Part of a small language model's weights: 8 heads of 32, no biases in attention or MLP.
Each number is 128 + 32 x the weight over its row's rms, rounded and kept within 0 to 255. Layers, rows and columns count from 0. Numbers have three digits each. The size before them is the row's rms in percent of the matrix's.

# layer 8 MLP up, 320x128, rms 0.0871, rows 64-135, columns 0-63
103:102097149033116096120115122140217133141128092205094128177134062146135107142158088144117185118084135129089106119094123119142088152138107120131126146126149118072127150132124123119100124167136116
098:206158143183186128118130098137125092116112097092142176149148167096081141113107130145068087140168125140089128133163130093113096167119110144114146171188123117115119111129159175172110150108125154
107:107140117216056099190158171122143147076127122119077167161159107139119132151095186169119113101164144134179132095196165113159093184123171115135128131156169151143153110129100167091139110140163150
113:100165179090121103122138125117159118130090133176149114114103182169134115166135116108160086177145120117047096134070047127123173077105139123119182143141112197204090120090062135111095103128152161
097:125117117136110129133116163128126139131138189059118127136123092127123167141050117189158110118190127169072121095065069116159172144144122097140148073143101108144131076148140150111142116084131169
091:131118076129166106165169158164176111071117122148125169040130096155087150113133083186122162142183199121109112089135129113150087101111145132154041143142101054186134110105162107088110171119139161
100:169187051193155111124081130102129140105077130061132130192141142123114145140118064161064164086114149127134099139144100177106136128098165116154071154173168163075113161123127122102147144104137129
096:115096087119138104129120179131094137129130138060136111122156100081112161135145142118187056110106077130140173158164118151157096193171079139131106153157164122187142092074158173115188069162166101
097:195126111161162121178094113084106112166183090185103126115162128146122152068142171109096107106148143131143086170109093188106166173143156135107126153104155206133148159122127139163103118178133106
098:123171152108176167128163158134160109106165120166179225101109130142143125124208071144141193144167176148112134127115171135162202076164108145139116124125085121125136077070148069121083130160130180
097:112111163149117089070160078136149161149128094152089162089166089120137108127155084149132103144070149135097166138089133133074173118150087145086145079115121064160139137121172084131101185125114105
093:100155086128147101153126123119190048046128124158108065132159153106118169104093131181087101076116085159153172106163124095145112125140148117112134136117094065103144107094133169163127136147131137
100:084156126154151076130094091137123111152125117149143047152171129119146127101202120138077129174117122137194131169111154120073097160169074106173148133107185088110145124168108111118096095120132161
080:142132165130061109144133075121106106163131151106128108021176051073143151126108111184152106097078150148153133121125099185092193151163123157098128131079164140162107160112174137065147156182123096
102:150157177113091108139126168090126124140108128175091154093126164103137154206137150114123132143140116132196120092119129157154117050163199126114085128124154129135136155099168150129109140166156131
103:158169093074185139217053137092173136192148124127100115172141110066098128152156177152139095134123114130106140109175114129135140167167145107134051138088093127123169061138137136136128133130174114
145:109173153058151126165135138108156136087139142110100173080143178171147119202093093076129139132138167150123146089123163159128138147119173157162095141146136157152115157143109169064158126168159086
096:144179112080122164134079123149105078069112149096072115086063094158168114166154142143159135131102143087086116137012144093150174130116118116095134198154135129126128146111187133130054149153144158
096:135132157107101092154068169120068133140118113130150095121125109080090080115144161166143147134075032117159160138125163065152156107132137134110115145173116115072140116136079149122133087133153097
099:105062135120131104211165140166149150194163080097113088106104113119149088114145074114116130064078127151120139140113132147133112148144145108140145140103146157141129162114094157134102146166144072
089:163103073086138126092161185129097135115132156140133121099122169088135088090177126091137150167070116109125118144179163123132183121183130168138175166115118115107090087145094114094173160102078098
111:124168113129146142098103106147107146131139097140105129127152201162110079131187136123176146133124110131142121075121096174072146106159171149176187154084134097086100122076101100113156102180158160
088:105111132159155142119170128167093095121091157191157069107056185156141153135133147121117116128163102141110165175132115073153062107153046190128129136197118115085140154143124127176154098141145145
080:128086105173141081139124116136170140129132162104126174128120163059152202162111181127168142096189143076101119131110136142154156128110149128140103127106099138150137110161114151133180108049136098
097:118175148090162091160119061109133129066115131146076091101128173217130128139156063141114169114176137138107115152139136094141099087083168155134101111175079085155138153127100148149083068210145137
106:155143148164143112205108135094064130144144150115142199113148091122118121095141100162100140120126165084149153149160100197136131093211129100170144094168125203163132195087141053088151129159121125
106:073090181144156113123168163085079146117076146122145089085060152131136119133132174091104081087128146106158149189197062123110152152190079134087130074163075144130144170153095092102106146070107122
086:126150105082116098126081079142121151132119074184072117067097110155138091138144188116135136133128087126102157081119095157106173079108174066133166088146134077119149127100053175106125104132112228
096:106155097125101081063122097135157130150201155188186105065137095112145134130108117138135146085210088062089066150116058166088154105158166108198079113145164156146154154120204193092198094137098111
113:202119153135122055123077123117069129100128088153130133113152140180104146148101189131121170210129173108175115126126151117113112158110113138135098065167154143132127116117126129101122059057111099
090:119157141125087122095081158147154116154123170098080149135107107082116103115143095125094127135118120189126136090105119108152062091115172116163144085138118156178161153172081114057116114111144184
106:053157151115114154119136193159052189117118145146111071132146123129083115124136139146172086106078127108143170129144041107132138093168092131079132121186073103101133087114119141103072150107097077
108:060122176176125129123151162119107142152079147147061140154151131154160077128117120120104126104100192127148107181086114143096107109123209120120148076102158133147132174155112118146175142186167103
105:123077138130154168129150084156087152120097141133096192127145129183148074113116114173097120171147130153117101157111079136099131130179139126101155128095143144090153198165069070177094155132117142
092:139163147081118142074164113109211105113091188056130065130153067140129150093136086105159087095116089099082110160067098131185174114108108125095175135120073181110132139098150116128109143123124155
099:151117150124126108161080051137152139107153116142131195136090136153086133110143081204060064140132097128126098114114137091178111122121102115103101126153098164114147132102143154137122048097146099
103:117157174075137152174194116141134098136131128108127112068173064121173146163140145094176134163121129052154169088119126105110116086099134142190157124114192134136134129131120155121107109123139129
100:105118103128127101120143176113110154111100066112117151105185141139152090155149150103100164101147144129142110186181122144131101132096116131149136099080170130151149087105166126145178140109122082
111:105140093108125079176188155132133143142120100128155164159120133093130071087126049089133104152128130105126126174114177145107117080129160120170163153128177110114102149102047144069077107094063100
087:129121124083161221171119174103137089157129145162098142099125142107117132163141158092135110114169087102079118135169120117144082128156085132187097109190155146113108142065170088112099108146110080
091:171077146082126120161146100066077164094126161095128115062163095029133121114094009127152104109062160072150122116134144128138149107127087144099108168086121084130113123187179113160065102119104134
104:092081084141124059128080167100063140126112106207121097137152188173145139128106127164105126140119088117190168160189172152083118079097122138128108126157170089117148138128126117133123169155123137
095:103123176094088130135166150161068147177166133177170170144152098136095130170155094161130107209136139093138115120129177155121208141098094097162116074110143124142157131143118157108132069127119128
118:114100132099137182152103128052092105120092111148158118151182208160122132129148094105067129183106151172135123195170125100153184080129057109088145165134098135078143053071119118106143168154110119
098:159150124106124069165133083150087124159142165103178092114141146133135139105169090108229147107109136119124129126085088167120208088133085133128089157114099139148122065082142065066066086130098075
084:116130135159156131150077096139175150147132114074126178155175122154093119129122133195167187111129110146106143091106081140153091076167185100169182139059136196208141139059134158152079144149150157
100:115142136170082059129101150110126109117096138173145167140170146152145143172078190179165176122108164158130119120150136103142132175113112105126178116190102130119135125047061101114149085096128158
090:109119157136106128182089228108025122083156080107164161115164164152133151116094167118148110134148083052114121102189124154126126100131103120133139166139136120105130078140100128095133147107133146
094:122100101091114106165093168096147129161100105129072201153098146083108143172134135136141115141112111128174090149213150210115112124152180155158133113144172076166110111151145153074170133084150096
090:125136120120118091034175101073130141185168130165130088093134147099132128136147118086113073135134118102129102146133145160061136159116181135149164097153190119141118158181097188147157133150140149
118:144153154174060189126126112174133095120165152107124123155110087145160106139125106134160102161066136120143060147170093138124127150074153142148163148099158108069103155182141107073118095131091102
097:089125190196134117110162066098117118138135139120078122129050186164137114125182126128110092114123139141136189130064122091129142180133073145130170141141122158156131120105148093153138109160098163
110:114122148160125100125117139088173116184102160136101156099108137169133069073180150158191207127168115083085114127124111180135162096152100162101152144124085155212120126065138067097128170169172151
100:079114145122145106110046130052153111151101087110133133122182181140146181118153216130144158096135186164143188131154124123093098150144159146117166119131182158135131088156075114118141107129167162
095:135132157123211141107141052144128113111119136095069103157139202148126090118156090086145124167121099134095116113122164152129135110102078164132100125183116152112082178143174089149142112128117110
094:109171167139088148087089137184104100093194139158163140156130105126117109123122031148118145149124160157165106090099123104168095123097112151151127149119062098125098136174128075150170119087150174
097:137062178068096129077121099151050124174177143128124112158149083077132136140099080128114172113146069185177091120108137136126152070082099135134122091105118121165130159146125162122112083097115136
113:146086146136202126166172092129061163102149117139159096126123104094109094110110061073141072087113143142107119204162148119121150178086126135134087137122146131100145123163103194111155139127107094
101:107116151162122121152165123169152129135187125094152120132086058182105126134164102156110119080116173115124083055113069124153134125106166120109170112110138192142140138153067111130169150129135140
102:179135169189052131143083127123113092141142139083147184154128114143148174126126107107119164168108152150154141082120200101154112118158065149191174105094097121075094124164154112152117137150091070
088:069139108123112126167159158140135152119114150108150167130135140081169167109122096120111179179102169195148155108128150128130091140113089113136131113078128155124093135141099075118135108154107079
096:141136083170094201148120111116107117109073113101127122178116086054104099089138105137177168079073161164119052167144166115163098130140127125154138131105141115120159125118143160078129152125146147
093:166141125098168127174117085088176123010186144126116101108142133147101134119190153169148142115063181139079129142144096170185151170132107156109134176134033136140130159143099115087162132097155103
085:124154097151136108085121148108181157115164064169157140128089195218139096113051130111155165122104167162120107067146172152123098131141114144153128135151131112073104144121147130083128174166137167
106:159127088153128066128100117112160095126113188107109129145102142144127141119109196103109107143131108123084153100161107126114071147109082114136179198128136141179143049097118138207200079138114135
121:138133163158117174150166159137146123153162159121172156100155114145124130114134147137095093106167128135144162105059162135127066137107095112081112116099193136164149090184132194191117121143164113
089:141101150127077103108152217132147128127119112086187217185162123123137127130144110186091088133096109109135157185104098159125072116163136115080141125073147077106117140109120138115202127080149128
097:115155080094117104125095099124148168108127084087080161189143148079090120145182129172088143136165171145108118082236100105151112151125153106166174144155091086117142160133115074155141152147161120
100:143158155072171113122077106085109108135110068161169103137045148125116150186114145097145127070122109129129152134096181077130133132124142109121155114128108119140110096100107117130077146134138141
096:173163125116145154201140123084086110139108118070121097163112173156161195127111150168110167149167149151127165105131118090160142135099060132127098155107143167129125107108110161110141052098157059
087:152079097084165096142143103191108101162162109144183139112153181116145125200133109112114149126130149184101120161122144127118083165057175110125109140078155205190123123092109109193108062128145099
101:066142126111146163087114164113100112164084144154196136120167184155172047195156148101116128117211162171132120121184142126121084127151111132157101102141118097138111127110177111158105119138098141
# layer 8 MLP down (transposed), 320x128, rms 0.0856, rows 64-134, columns 0-63
103:158157129153184110135151076119137117144026087088179075099128135136107114207110099133090124116098104142143100073143123070138126193101112136142083145102130078135172114123112142156116157186136127
106:112155126084103144136147117111118113105177098113147194187092152144029073160085129144114151110167121138133077108130127107121075124138113164121185145109092096141123110088099145136125111092146168
105:182186127149141141147125135101131024162141100169149136162073195061156217110163124135090135119120108121137119140132128179213105090134137055146142154109077100163135150170140115115132123109073072
113:172158206117146162091145090161176154148075144112145135136117180149112085123107115150126112092163042170070130110123122152148166106157102134161166119065152141176147124152118144159111089184106172
095:164120142076110166152137142116142159127096054123096172147119138157060116165164169119107171104104073117071143143134099084129082084145080115141122140104144172127091086131111160107149131166053184
093:073115147161070162112172166125101110166086164188095117072130062148200101084182135085137077136083117117170116110087129123136122099143132158176178111106158119086105150166135098161136139134169143
102:131148132129186153111177168084133163139104077111166148146063160096128195161118096124141167091153152075082169128098087128163154159129114182104159085100144139068139142109131138122174112122161119
098:136120116089173148113188189060117153133064146112123137103135134129083154119091155123172148084142150107131195146102146128111102118124110075112144126178133166103206148047113182110084134128097102
094:093076070140150073118128129151102070124092081152133087079111078135168097084166142117114101077127116164064205129107151117104069087148147107120140115117188154132117104110113103170099059098166107
100:136073171094145117129127141138150086129095142161184113137143125103152141123164103128124128083113141123120152114118127087143111119119109052101155175126136134159178116138143092138143146072117134
100:117189126099136092132088161148086180119135122122146131169120068096078158147064140132132108113153176129135103179154093149202171145150100177140091116139104105112083133108073160141104137158084147
092:113182217107111133102155117086156129133170072114118113162118118107161090107065068171165164215181113137159134105128111138154185097082130133145124189187079106160064158065102120140127125098127090
101:096120135110123125148140133150146170166114125100112068120149126142166084122142156130124109079112159127131140224141130102017150145153133120143073096099161107105111135151122151119143100162112111
080:183146149158114105131059107144117125122116166178151139186079121103125191102136111144127137110113131118111186163144176126114124101096082130120115138047139113174097118115157141094102132179129059
100:158126187110168185099109076083158109115128191175128181074088206083145141122125123119148147101131110183136190172141103104148153040114114117164106139118136085105122164084124110100153162161149131
102:110130082154128130134100115159129134098110105106186126140035124110118185122144140151099111078097066130129146085080107170116175121097119106123189091120141185080135201139108068061155117088102102
123:116072096096133181128095111118125126093157109098129108093053123143131161072095110125163074106165120102163126104067101120165162149111141142111105124143160153095123106150127113107179039150143069
097:156122128100103126138136094152153201150095130147208178155073169113093078153182166171121137071095127145157166081092156088162163134100139119093122124123127119125168122163146220139142160110098097
092:068134128110120178173119114069131166073135129102106091112094140141158117122134153129153117075117093130174126164091136098180079108175113098117126121066155116121153150181094119117181123120147091
102:134125097112159205147098149162116110114126137147117163087099103126199146109207145114111124138145149135120154135095110139097157179101175125116093161178133174123124116110122063143110120111130040
087:112097110150095199106183164074088126114109151110147121135126173168118083089160146100103112110083122083133099154106150066133134099099079105115135075123129098153069124165103117133161131180132117
103:149104106103102096125133153161120120147131086111127131096133126136202104141186088143172135133149177091152144120066094107096133091143103138139187131099108136154110112150056163058185123181170124
093:119099113066150106098090097052161183108168130136155106068131167143078129062117073157169098122069091080074144134124161170105159135101133106160127078116132113169096118092111136160141118155146167
076:076129111147104170182129151127088148106143166083111129065128131150139170118112144157132058133202101176191130184153098117104129147057123078161080100104124062152116169134178112140105107123095161
093:142157099118089163064114159073092158167134196156150105087088094144176113132120108136162143143165120136112111162106100132093181095134139079070149110122153127086172145187127114116162096151161121
103:163134030160155151152095153146128153114114129148083110139167138151210127131140106118115145123094108069213145080097136166111106183151124094103091098129150186102143130128066137104172045132112169
103:102170134151099075180129127157089162086154140129133121137141136133131084117190147128106153100127103079162170131126122155170118140124149162191114104153123133122081110055105130114168143174140170
087:146115117140153127135097136103106106081190077175160144072205091095140156141131203124139136114094139081188123087141180111112045173173119189131123144106105061114151121101170180163089114137189159
095:164109106114140173178133139139154187161141108144149117134129145096079119099151117150161162122173122125095182144106118087148173096184077069124099148183147122093124080079076088152117059081104068
109:149201140188097116159127110086105146173083094112139111129169138169084170109116106143171133131163119124112134142105146101113164095174150119168130116095102120124142069174110130104148123142115105
093:134098158131081167149104071084162128126126158111121145150108142114123093077130117134082194108129147116186111098044111109144090119045157166177097213098156107160114120119176036153152181123170097
104:156136124144124091202172147165091079129123043159112119081105064085160155170143160111113113116158085135076096131115134145143132131155140043101128156193152174142130115122110144140069092104088098
106:129091084173137142121138131079192062148110188090141168128135107115130160179175122120110155147149130114173180085168135199096086129069091142118101130139121132123113132152117117084150145161134134
103:130189128111140110129171128141081161075155124098094082082148123112143151167117122078121117122113052088106052141121085110145119086136107103120037109141158108094131109108102081114165150207093138
102:164111174133135148113104126149099101149110198151137113123109144143173127111118095116123087136163135101098164157138117129162146104113111097151129148117098095115144150111136110153108159072074138
103:112203138092104120194133067079134113120175127118108134167080139089145130107116128146096123094162051119119148069163132079123083142141085139078135134140140178115158141088180154150080118102104121
103:143087111180105144126164131138156130163121076072177118064145064145076090115161142079127161099145090149126146138133191146121119148133176147199168091079139128115245117127157121179138153148134115
101:153092098186145108130143135118142081156186156206133125074112099109216145159108082215125111127159145187172111057135094126103131084068160092091142173091120114173116118080155139142125099136113096
108:143126048113139102170111054134147143167136099061130111090145176204122133153088106101127174140139061113166156121149110115075082095127112167132078123153140116089143146127171126126137112140156107
088:147112096128144218133147157153135141144077131079139183157193155129153120203104155144137089125103160168122159063147120162141094120122142162112108216161139177145144134144132080135095159195122123
088:139148141106072105152133084113150109097121154125199070158098151066074149153189075113140128180129128105118140104124102097168112146175094087106131162161105114117109134106134094101164153092133075
103:118028091137121129129220186118138097099191142120120145070146101137140105156121169120088110087072116133089090178138154142112109139121126149151138136083127155079180120134111173126138152218185178
097:099091105115109101105150119107096193109162106114138119091121154148138081146167066156146013133144153184154107128154156106112133097114128134116104101144184132104080157101087123113143122097106158
120:162122113156170109092102097163131124120129165163178104109120115138207113132187130060188131112097130146158136114137102156078188154048200130125146082085137176128078131134137092113114160076103126
101:101141173203109158124127194099126163142126147166148134149163161082104118078128052117176103070166157120092137138116123135156152103103069188160124136146144119127041074108126089132121130126095128
087:141084141127164100146134121128172178172117186165173180167130150115090150086149159162122135137148142109097139087086123130112065163139136196122182167156147162140125132055134105075158125143135145
097:051096125100163138165164132092122179123134090083158116122072142138102082120082087149192093078127086133143103138117118149102075164084092160073122103111146122107102153075110100106085126126148179
092:107222179160099157165163085121099134138129178112150111132163156193108101080129124141099180149081132142158186132117128132111153129126156114087075127143097106183121124157127169161072143123071121
094:144130055125102104168148141107153138140155051102110169143107174101163128176180152097114091150123140119140099119113167180144125124179208135159090098144170073181066167181125128126148131125042055
097:152114077148091102136170151147102123115157092129143114109152108168161167140182128110125125099119154050107114176125150173052167127175139114151121128112143102084096168212097166083122158155139098
114:066132082141140109166122117095123109115100103082171105154178085117074109142195151089138161110132118142120167185179203143124132116178107086132075140096125120114131134137129150061192135131177183
099:150095138119126177125132138117133179113128112109140115080161098137055119131123155111123154103138108075150104107142135160154121114162102166113156098121124112102176168119177086148176147146181103
110:181129198123102150129197149114149141091101144118126111127115116082163102104122117146147080140161132144102070100133137125095168111155147097150153152102122144106130112113133083113125131148125129
096:168105164123129159073109157182180143098128147191109135066110178076103150103156159094151138165091156148088061126156121099109166143112139139179168132116131104131105120150096106102130119091090133
101:147098113135108131126148145117143233182118123125096103116146115177108103168165134128146103120156188110147086106094185136127185141163139155160088124178151126095124076090078117134129090099140149
097:174095207156119118091069169106141155126112107106135112146115125087145039157178121118103120111188129132139111114166157207175170121104149164119129099135120114106081164144122127130181088144127100
100:137095125149171084171149086114088142059187132120135117153194055122086141079159171141133188133127151126149167168127099140084152113173123083116110092126138139120120114128136131122167169111148157
110:156111127113129168156078158195119086110129140163128184179124155111163145157146070081113174141119079100168139129128154142101122108155119044168158167169122217130091133079139052121123149130067069
103:101089119142111134132147098092123109172144174113131130150139050185099100132120089069166061085159133124116126150141132119159097117106116091147096056214175129096142159179155122136056119086156131
097:122096162131134119151070157118096156140139130071173104184131090115094100113057061112107137158144208151156153070130130167074113177176100131155174172075163167165069123114157107149096088167108188
098:060083146139106147123109147146089072124093129081117142093089156146121135129173098129103173146129125127118140155129130100180148147149186049133145107156133189093187123116097110112059126111106070
096:155085171162138089117170110220193109112118113167139167161083170128201127083152147164150127130089152136151169132125163143186129150140179168102123167139096130124115068134140086124164122156094124
095:123153151150127137121156144173109052113115187094129117088095116162185161128123158140158097181155104131128129190120130122115122192124103095115137080174143122080148085126122126139161127126157183
090:154081084168171134149108188186124128125125176082130127157138156131117083139137089144145063154133128116165126182142138127105141095141121153087133148137156112116198098089115118136130067097053162
105:107175105156098220095133179122145109124149113147118140108142147159071134116063077211105141178160154183136128123141102087137110156172123091139165173132099154136120150046118073097117133169150109
116:159110104112104149121098149124061091229106147215099124156075145153161143146090134167119120141129138128133159129149144134152149137114139180054130090106136112095124127128106147128124105119087098
089:086126104129138140096120048165131198083127080120107109140112188096125109118140127188141135193125217089082118100098076169104101141090146158114122134197090153143094149122119145142113136091121142
101:155143156103152079110160185109128089084112124103157210091112103132150146102175110145141131139187093165106129123169119127101094131175139087120189171117084101158154189175146105128195149137110182
102:133142071113220136142165169037143198116086093110161101129104190079123162114125113143102129084115130102097129090137153107100120155115153176110178099077138163133164107077107099109196125124133170
093:166155119122149126148133131165134083112122131110121161111100117156132136068163130164122121147184073106107185058106134134208070124160159171114170187153141186092107126087083105163117103159134068
092:224172133145120089129072129131152068147143129104149102162153139172067141123111152123135171074113089187116140102145126116135074114138110110151106126107114107103101082159152092178120220144043115
# layer 8 MLP gate, 320x128, rms 0.109, rows 65-135, columns 0-63
107:100112115105071151040145107118115195156146105193107151124121098159117054155129085130149193170119194097156048166092141142059114082114156186166130085119171131176042144126069090106125118156128174
120:103124114144080142071122123131138126181141156189134155142149155117117101124132184191115131145143160145148104187109153100083095075150127113107186118158178107133148121099089148142153100145176153
123:065138060101144101102201133163138169122132141176175160123122148086120087176171045131190075149126142119138090118106149146077147093112205152126099132123115125150041189134131134093130110158161151
107:114094093163143101148114130123130130097167117112148147124144114135140086117160139151172143161124171075174143150104135120115087169154156218223181103103128087138048133114090183114161107158181134
078:103150130125101164072131135146043159179114159098101098095157120130120108116133114113162088102043122135152094164088130117069120101176120116136165097093187100088097156133083126163143100151135210
095:142112166157143083107129168083121151171115046174147109135140170166109059108151153096199186145124126070167100155129195092109138118135081147086124124138123070116131116131161155115133123133134178
105:138077094098132102139110119096049142186132134078098168124151162164126148147137186144150089168161185169131130231084129143067160136184067124157142067112133168130148116143120152136112079108141104
084:145139090142123102105146142085110118171147087142115158140146119176163097084116164105204173147153132159156178149124189141081119094193141142144166144159180045129126127119086175088114132136146111
102:112101113194141124163130179132117186171127155093097072092185101135097045139130109121150074119063125116158047143154111100135116159147174152144147122123133114067117184188181176111095110170163129
085:158131133096099089139128126112112111110174173077092091172084110139104146149185183138107180189081100148124129163145107124097162136123111112148127155082111141071106103164114118121135066119108155
080:108143097122073147109125169089072150110073075119100055118123108159119091136126165153104133132135147117102099141131129123131104136165114138156078116182108059056115121138133143072091091093108142
092:100164124101074138105157151122076159124158122109082129126157122136068095157128130121177103129127166097094132135117129125101196154104124123125132060189152038115090171133103162090181137145166105
076:191144149105130097108170109134098142124179116131080077123177115143126149088122094075130203105068136111112143126083100197100227092145132095124138088136145158062105131132135088103203169134099161
087:151116116141131166152125075131133147080135173066153168144074115180135088122163147136170159152104151159105142171112158203093157129098064168149140140170127091095099103115119091088174111099123090
093:107181121158139161097188132139122145115140068132065133113135172163119138153084140089089171125097096086159158111158117148081132172111165114108120143188177064177130170127112144119200180142128168
134:134129099106132108184139175100087182077130098089084160089113128115105133178082116120113121137097174104171159127091162124098132157095150182138106119160196170161076146181131139083144092112159089
099:126154051125117110115081143133086137101129127088066155054128116088121124166119136136154121176120143092059092153066107142104171106117143135127173144123164132144101156130120167107101113103110198
076:115114139135101175132137084085140118123138123139136095072163103183088137114106144104090111139159146102149091087131155168169134138132137131160115116118122146198138204162122153141167088150117081
126:093105100189126154103206112112125150133157127125110145076148151093124079125136067112165150139128166112138144138148162099090111079082141182166134135129163101151032176143110127106143126181126148
075:098124108148096187098148088102120151225155131082143122122108087146114122162160068097128105107089135128121056106136133120116100145129150117159101090185118161129123132166127126121104105175133149
099:102120098145114150164139081196149136110188101148166161156141179130064093125160120133119112178149125069086099154155082180121141134166157140171165121127101124071113132115106109086156087159152112
085:130143157180071140073121100100055127135152135116074113111166144121153124073085106082164088141069183096094088168057113127088162117147073144113197125101162122070063156161132096152081105127076150
079:140175129108128105117131084183107132116144089164126118112102111081101121110210093078095139148111148132131159180127187134105073136118152155154140136114098122135112087170110153139133135102102126
078:104158163117190132079128152143096121098169169109145157120128172164143105147060119133117118055081105083105073170108103114140111103121124119121109179129116128088098126150096093179110121116143088
089:153097131142138091081110198065156155159123059128122171107153117210146137126083115106090141110127150099120125150162129159124094098173070129151125103101141129174109137105148125119127112131173138
092:180139129174164146103105148142181148121086124100132151108185163121108104142163169163101126130139138179160146119164089108133128112148072153101134148126095060146107082165064074178110087151175180
098:103157157137033151144176106067116124092168052091069097171128166145131126119157132077139114159131156117147058163113080116107161131080122132120092109204138087089108132117083155153114109165135169
101:092075136171116140139135109142102116138140051147035166201119174161124125159122110139064172157077129106145113191094162152132096161156110115168177133094140137099137117093124143109151128092169156
099:112122111169111158090180119117147164181161169108107119144141197055107093144153067117158071092152103106080118115112128086086174099206102130138167118152158128113085208172128118151120116173126171
086:083129111126121143101218103131140183169129085162182139142160169111094140123166116145172148138200170125171171112099098084142151164162118178088111071176103097186100094141128175160143110189147105
100:100046139135067166116180101106061211139096145158123110144105083181117066090122153133175114142084140117101158144100186086128113143235130146158127066135117058120124150096139150141162114155130179
095:118114144123104138016157182038076128185112045136121126178122093151129113068139179123181121130128138103127108141094142119086169128196152137109161058135172039147112075113099129166136106152153129
088:136066111132072166135173132137123137163141145163102143164139158177136117124134078120093108147101123121153124134111163177101075171105118127165062080164148107086130156185101172129172137167152131
084:164136172096088096031183146039128135159133124157116141102137117137110139144148111135181068167109132070119132158121102135113161071106130127124180104190147141130114160111147137126136133107138185
099:090078177151098133128169066099097175150198106156139138082095114113071086171163084128114100176136186108146073109103114132124146092161079113154132055154120063122141137152132100142110113126130130
108:142142150122129163162190101144126098183171106107095104066128081132120151149133151106159101194149174076121141124102092098095164096135120151171154121138177131100120119129090168128089102139158125
103:122208093187109103100159123112158147176179124153170115094145162167124117153129101151113148124112143084117098083130192161114175168121100174155146126139164166115086145149118172105163072115143091
135:119088079123093113148163143102101148126139136151174182122121128057062069124130155154179112150125182112136162160088138098079133101157147148133163118164192108127138095150147090133098086114161108
085:111131082113099083115134147094086145117096114111190108087130099168087086103133201147144072184170124127144110141085147119105115130115123155122121074153147129110143100158137123090155091154112118
075:163166161121162135149088183163113128152128088103105134156191183119117122130150180137133138159092103116136100147045091144123123098154083153086187090103086114150097081133080089146188078103137139
095:107111119134113098122114111121107120124220156120074111107121143175136147143116119146164152127077181141148123168113121214087210157128087123159141095139152162113123126170090149133162107127144116
090:148136077117155143039086179087109178103131059148144151136146112100120108103135129109151117143134097145192141129138162095084135119160167207178152088151150059147077124096112139118110147122132171
125:101108147158063153082150139136105161113186121131104129107101133078143119164136123116106188144142138092128127134130153165098123170099150155176119078098098121151093153154108191097133158137132179
134:101133131133129145096152157122090114125149099126084106121161172130052131183079124159089106142136159141192142160129178104081121144172179129115144097170169096146135172166136163158139150142188185
095:178121091118154123177133100161129108161124125125102075037110151084129135153137142145113081113101131124147083127133125166081149135117104150165113136153175073089088154116139109088145144120119151
082:151148091068139153066072125083059119163079114178138156129184118134112113089098084146153080101150152147070166115158138096083158112123108141065131092162126112079111110197116154144097094093104093
103:095115115173158158087190180083098143113136160141143103139176195076123068100112127101143164109113109157158186151131123114060142098154135135118109106160142122109117163166073163165158098138101060
112:149136143138107163111178138142101135184154110120117105094141184125080139140133168141115061147121144141132124144083123113044175117157147103147141111162163092084164156151072147136137119106183174
078:129128076109090124129113184110097119124150131145147150135152161101035066156200115098201064140077193131126115123133118115132116119122129158167130095150121106101093133155097098107123086118121105
115:103124108120117075073146144126086149140177101146090132111145110147035173121154100129169123144110152134151115131095127149110106164173113130186138023166110103114143119144081157134125112158159154
093:114120065156168098123109144093130091133149118092106140102129160148129088081118128107187154081134145171211155167149166078100152158110123200106173160150137125152014109157079117120114155127126147
124:100127104081142127094123156155103125109181126137086076064106110079122133163132102118166092112111145107125130143092120072071151095148170184119114142131138089131033193199116153084149138120157148
097:108098114141074158141161126117168135154122128141055129146105126107125078057099130118126152160024153139108114107097112123137123134127160183134152124082154122120069124130099167119123101186165091
116:152131118105070116134119154079087117189132105168135137076150088112060130148114112171123113089167170121196138117138108114057137106184153099128129110149217099141146107116084147110097126129171134
090:105117098111116131133174097076158120162103081126108117103142196131139181142206160104150138173134132069147160129126128142095177106193142146091129130130197077160104167135142121164153105166164133
096:107196096134127181135128122140140109143113144124078098093144175087094171129099061101153069158147168116121078140121079090091154145161144117156185142115171105101124136143143085177169137146108186
123:071066124104092100131132100043133170144177121145063131157113180170149081147169172115139118144115173097117102115168179089113150173182149201144153094148100132093076165137131154112169059182137113
103:153156082111197107089131166115137153120114114128138109111161158085092112076102117104150196129104111088213152142141186068111148092166144176135135158077154086185084135124139118093108128149145139
089:110129109113066094126104192179103137113170162154134087124176051090074093127185178077164064149100065083163108184140167140130078141084152105118124093165150124139143128152127192128151084127098162
115:062135104121122101111197080099171238119106126172124131089144129093119092115111097121133136157100174128134106120136098106069094103126138160154131107137103123145018137126192114136171088131113165
093:147115136130135181060131156132084119148130154169146154112179155105115161144144127146143115102123152165122065125162161139050120101133155133161135130135134159170092214136127115180137114165151218
079:155156112170137127139066116120143143153181084097168160148106139187076118099118136137116138143134145107122140161158084075129098116133100186107096083155102137136103146135146164076112155131137129
087:126152133136142095074173170133137119140153070133091117064124185166128134172190146122139132103178147142097073129159115199097126133075199081143126140129178147156162170128072125083129160110170154
122:092125160171137100113197121132066144167107083186100110113156154126096087152161079135205118161042215124143105161132075149074165104149156085144127083165149150068154142149101149124119140160150141
128:147108088116111116112165088119108142106157093138060094153130196104120116161112116128092112204107167098147058139185139120075180107182145185183124130177134152104042171147083117132130094117117131
076:112065116135119113095161155098166122155138126116093098149099192128113131126109087133113146125107094012164103135137139102159161062159109138097127155102134177178121063129088091161113148144118162
104:156142099128088141154107110129131155117177086135099139127082124052072109149123134159116142203135160104117093100188171053077125153158111141200161098177150152080097181139150141158092109116127088
102:133120092099152090103099157128120173175097124097159127077075183131090136177134154131102139145217133126164144123165127084121147081172093159150122074156133137114100148083141099102099090164144173
084:131091132149159162125132126157106121145104092138219148121100129073131088111146110101116125148102072114136098138157159142103122132169137128129093099225217139121111095104121121056165144108102115
084:161157100172127107140098151151143089146125136121131093137172138139126151165114171105188132105112196102132123135144092163131136094149171140084121169115108065125107109164153142129145099215189114
077:138147094113146139075111185109156143137118126156181096125167179146118096067138130137105098110196116156178162132134170090128088141040074085150113118132141119052147059152091169146096079122134103